Part of a small language model's weights: 4.72M parameters.
Each number is 50 + 10 x the weight over its row's rms, rounded and kept within 0 to 99. Layers, rows and columns count from 0. The size before them is the row's rms in percent of the matrix's.

# layer 19 MLP down, 128x384, rms 0.177, rows 100-127, columns 256-319
095:62 51 48 52 47 63 42 60 48 69 41 58 42 60 48 67 39 62 58 52 43 47 62 48 45 49 61 67 66 44 49 42 53 52 39 54 51 64 42 56 55 57 65 55 32 68 48 36 57 37 58 41 46 22 60 47 36 44 55 45 52 66 58 58
105:48 39 48 31 27 62 53 52 46 51 62 51 57 55 56 57 53 33 41 61 43 49 37 60 56 47 48 48 49 62 52 39 45 37 43 28 45 49 28 45 60 45 51 55 47 53 63 49 51 44 39 44 31 50 42 53 58 36 55 65 67 33 51 40
103:42 51 55 44 50 56 57 50 43 41 40 56 45 44 47 45 70 36 46 62 51 40 28 40 42 57 53 43 56 29 45 47 57 44 63 58 50 60 53 50 38 39 55 47 42 58 51 56 73 40 55 42 38 66 63 49 54 39 38 51 30 53 30 39
105:56 45 53 36 35 48 43 47 43 65 66 69 35 41 41 44 42 46 50 70 39 66 56 57 37 43 43 37 39 63 38 39 51 44 58 42 53 55 48 54 64 39 71 61 41 42 60 39 48 54 59 46 48 62 48 50 50 53 64 38 40 62 66 50
101:37 39 42 28 53 65 54 40 40 56 61 66 61 38 45 50 60 48 56 42 31 48 60 44 65 55 37 45 58 47 43 53 48 42 48 42 58 59 48 56 39 43 24 49 53 64 43 33 36 38 56 48 63 50 66 47 54 54 50 41 35 52 39 47
097:55 52 32 38 39 50 59 52 51 60 39 57 61 64 60 41 62 58 58 51 64 46 58 68 38 46 57 43 49 56 45 60 55 45 62 45 62 47 53 44 45 61 63 54 39 45 52 60 53 49 47 41 55 40 40 66 52 39 47 39 40 62 53 66
102:63 39 54 63 47 44 69 63 57 55 48 44 58 60 60 55 56 51 42 55 53 41 52 43 53 64 61 49 57 41 63 47 43 55 35 52 41 77 44 55 46 44 36 53 34 52 44 36 56 42 40 58 52 55 87 46 52 53 49 51 46 48 24 49
093:55 51 62 44 62 40 72 40 52 52 54 48 70 43 42 65 41 63 65 51 56 54 33 38 37 31 55 38 46 62 37 59 47 47 49 48 51 52 25 58 52 52 57 49 53 40 55 61 57 36 63 48 33 51 52 37 51 35 62 61 38 64 48 45
098:53 61 40 37 59 57 55 49 59 57 54 48 42 50 57 49 59 27 34 40 60 51 54 51 44 38 43 37 45 61 62 49 47 49 44 57 51 45 57 53 56 38 46 32 46 39 38 51 52 44 44 45 34 50 63 51 44 48 48 67 49 39 73 51
100:50 44 49 36 49 33 43 38 51 58 66 47 40 38 66 49 48 45 67 61 52 77 57 50 46 46 58 59 52 55 59 59 43 65 71 51 57 70 67 45 50 48 64 55 36 33 63 65 40 40 49 48 48 32 60 60 48 53 37 48 47 46 60 29
102:55 73 50 52 49 39 63 50 45 50 46 48 62 65 38 27 40 40 62 42 38 53 56 55 58 48 50 40 65 35 49 45 53 69 44 47 48 69 53 50 46 48 25 51 55 61 51 47 62 54 49 61 39 59 45 58 59 55 53 38 54 56 66 49
098:32 54 32 52 38 55 31 47 36 48 52 59 56 68 48 58 40 60 36 52 42 57 55 56 53 55 50 54 34 60 48 41 39 67 57 51 38 48 40 53 44 42 50 40 54 44 39 52 47 65 42 78 43 49 56 31 57 53 34 48 36 45 52 60
103:48 45 32 39 63 62 61 45 65 38 48 47 43 45 52 39 65 48 62 45 47 54 53 41 33 58 62 45 40 41 56 45 59 56 40 59 53 56 36 53 56 62 48 38 55 38 58 44 41 35 59 48 55 70 42 52 48 56 61 37 50 58 49 36
102:45 47 48 35 56 48 53 39 57 65 56 53 41 45 50 46 59 54 46 56 59 75 38 55 47 37 53 52 58 48 47 53 58 47 61 57 47 53 26 47 55 53 59 50 47 49 59 60 53 65 80 47 53 55 43 65 60 42 38 66 49 62 43 56
098:37 59 59 65 64 40 61 39 43 48 37 49 51 53 46 39 62 46 50 44 54 57 45 32 74 43 64 63 59 55 69 35 53 50 39 66 36 59 72 53 67 61 37 43 46 66 34 49 37 60 58 55 41 40 39 68 57 47 56 55 45 34 52 44
096:57 36 55 34 46 44 44 67 41 58 55 62 68 59 51 54 63 56 38 51 64 53 57 41 52 62 31 49 63 51 42 36 53 53 57 49 44 52 40 42 48 40 49 68 51 54 60 35 60 91 43 40 37 68 65 53 55 41 57 57 46 62 34 35
104:50 44 46 46 61 48 48 60 51 56 48 33 51 49 50 50 67 65 51 50 65 58 51 55 47 48 79 63 53 54 46 35 68 43 63 62 50 52 61 56 73 64 48 64 52 40 49 54 44 46 42 49 38 41 28 50 46 62 58 54 48 50 56 39
100:41 45 55 41 51 46 48 45 58 61 51 50 51 53 62 47 38 53 53 43 44 70 41 48 49 51 34 59 49 42 45 61 39 49 60 63 45 60 57 39 57 43 51 32 63 39 59 49 56 49 46 51 66 65 35 57 40 33 63 56 67 50 47 44
102:53 48 76 47 44 68 67 58 64 63 42 56 51 32 46 46 52 68 66 48 51 66 42 64 50 40 84 52 46 58 67 45 54 53 58 33 55 51 50 53 41 55 57 50 77 45 46 61 54 44 55 49 41 40 28 46 49 70 47 33 36 54 32 58
097:52 36 49 50 37 45 51 43 59 41 53 52 40 64 58 41 29 42 60 51 42 45 61 26 43 56 37 48 59 56 43 39 43 52 60 42 64 38 39 38 62 52 58 71 55 65 56 57 55 79 47 49 56 57 44 39 55 25 59 62 58 55 44 47
103:32 50 56 62 53 50 85 46 48 46 60 52 53 52 62 38 44 47 62 43 50 52 47 38 54 62 63 38 69 42 49 51 43 63 42 40 44 43 48 32 65 36 53 43 53 40 58 48 61 29 33 67 61 44 35 43 53 61 56 55 71 33 21 59
093:43 68 51 44 71 55 37 48 59 49 41 58 55 52 30 64 39 58 39 55 55 24 51 43 37 36 61 58 48 47 48 31 51 40 54 62 42 41 40 70 34 41 57 46 38 58 70 50 45 44 56 38 39 51 59 57 65 55 48 25 62 47 46 49
101:52 48 51 60 43 39 43 57 48 56 43 48 58 51 54 57 41 41 52 45 46 50 47 46 45 67 34 54 42 33 44 37 37 44 60 56 61 62 51 40 48 46 43 31 59 47 37 42 53 70 49 51 48 38 54 56 44 46 63 56 38 52 57 45
097:62 39 72 34 52 44 39 40 44 39 58 47 53 30 60 54 49 64 62 33 63 45 52 42 60 58 42 50 48 58 49 49 38 44 47 51 36 49 34 50 42 51 52 59 55 49 58 37 42 43 44 48 47 52 53 43 50 53 66 41 52 61 58 33
097:54 59 46 63 54 61 56 38 28 45 36 43 53 56 49 47 52 47 39 36 54 66 47 43 68 50 33 57 37 48 46 60 54 41 52 55 44 44 49 65 39 37 34 54 39 53 70 31 57 65 47 46 49 40 52 52 61 51 49 46 57 57 44 58
100:57 68 45 67 50 41 48 35 44 58 58 53 35 48 48 47 69 70 59 50 42 40 23 50 61 48 57 55 60 45 66 52 62 71 52 58 55 40 56 60 64 54 48 54 49 62 62 47 44 48 57 67 47 53 57 66 66 51 51 55 57 39 62 48
099:67 58 60 49 46 50 31 59 54 57 68 50 68 39 60 51 50 57 46 36 39 41 61 40 60 47 59 53 55 33 44 58 71 51 49 67 46 35 64 47 47 56 55 39 57 44 48 43 46 47 52 44 53 40 58 54 52 62 56 49 34 46 48 54
094:51 50 45 62 63 32 48 61 47 50 52 47 50 45 34 54 39 62 41 57 41 40 34 30 41 36 73 71 66 45 43 69 44 66 48 39 47 57 56 38 48 47 36 51 60 43 55 58 28 59 71 53 46 46 69 61 50 59 58 48 55 35 55 49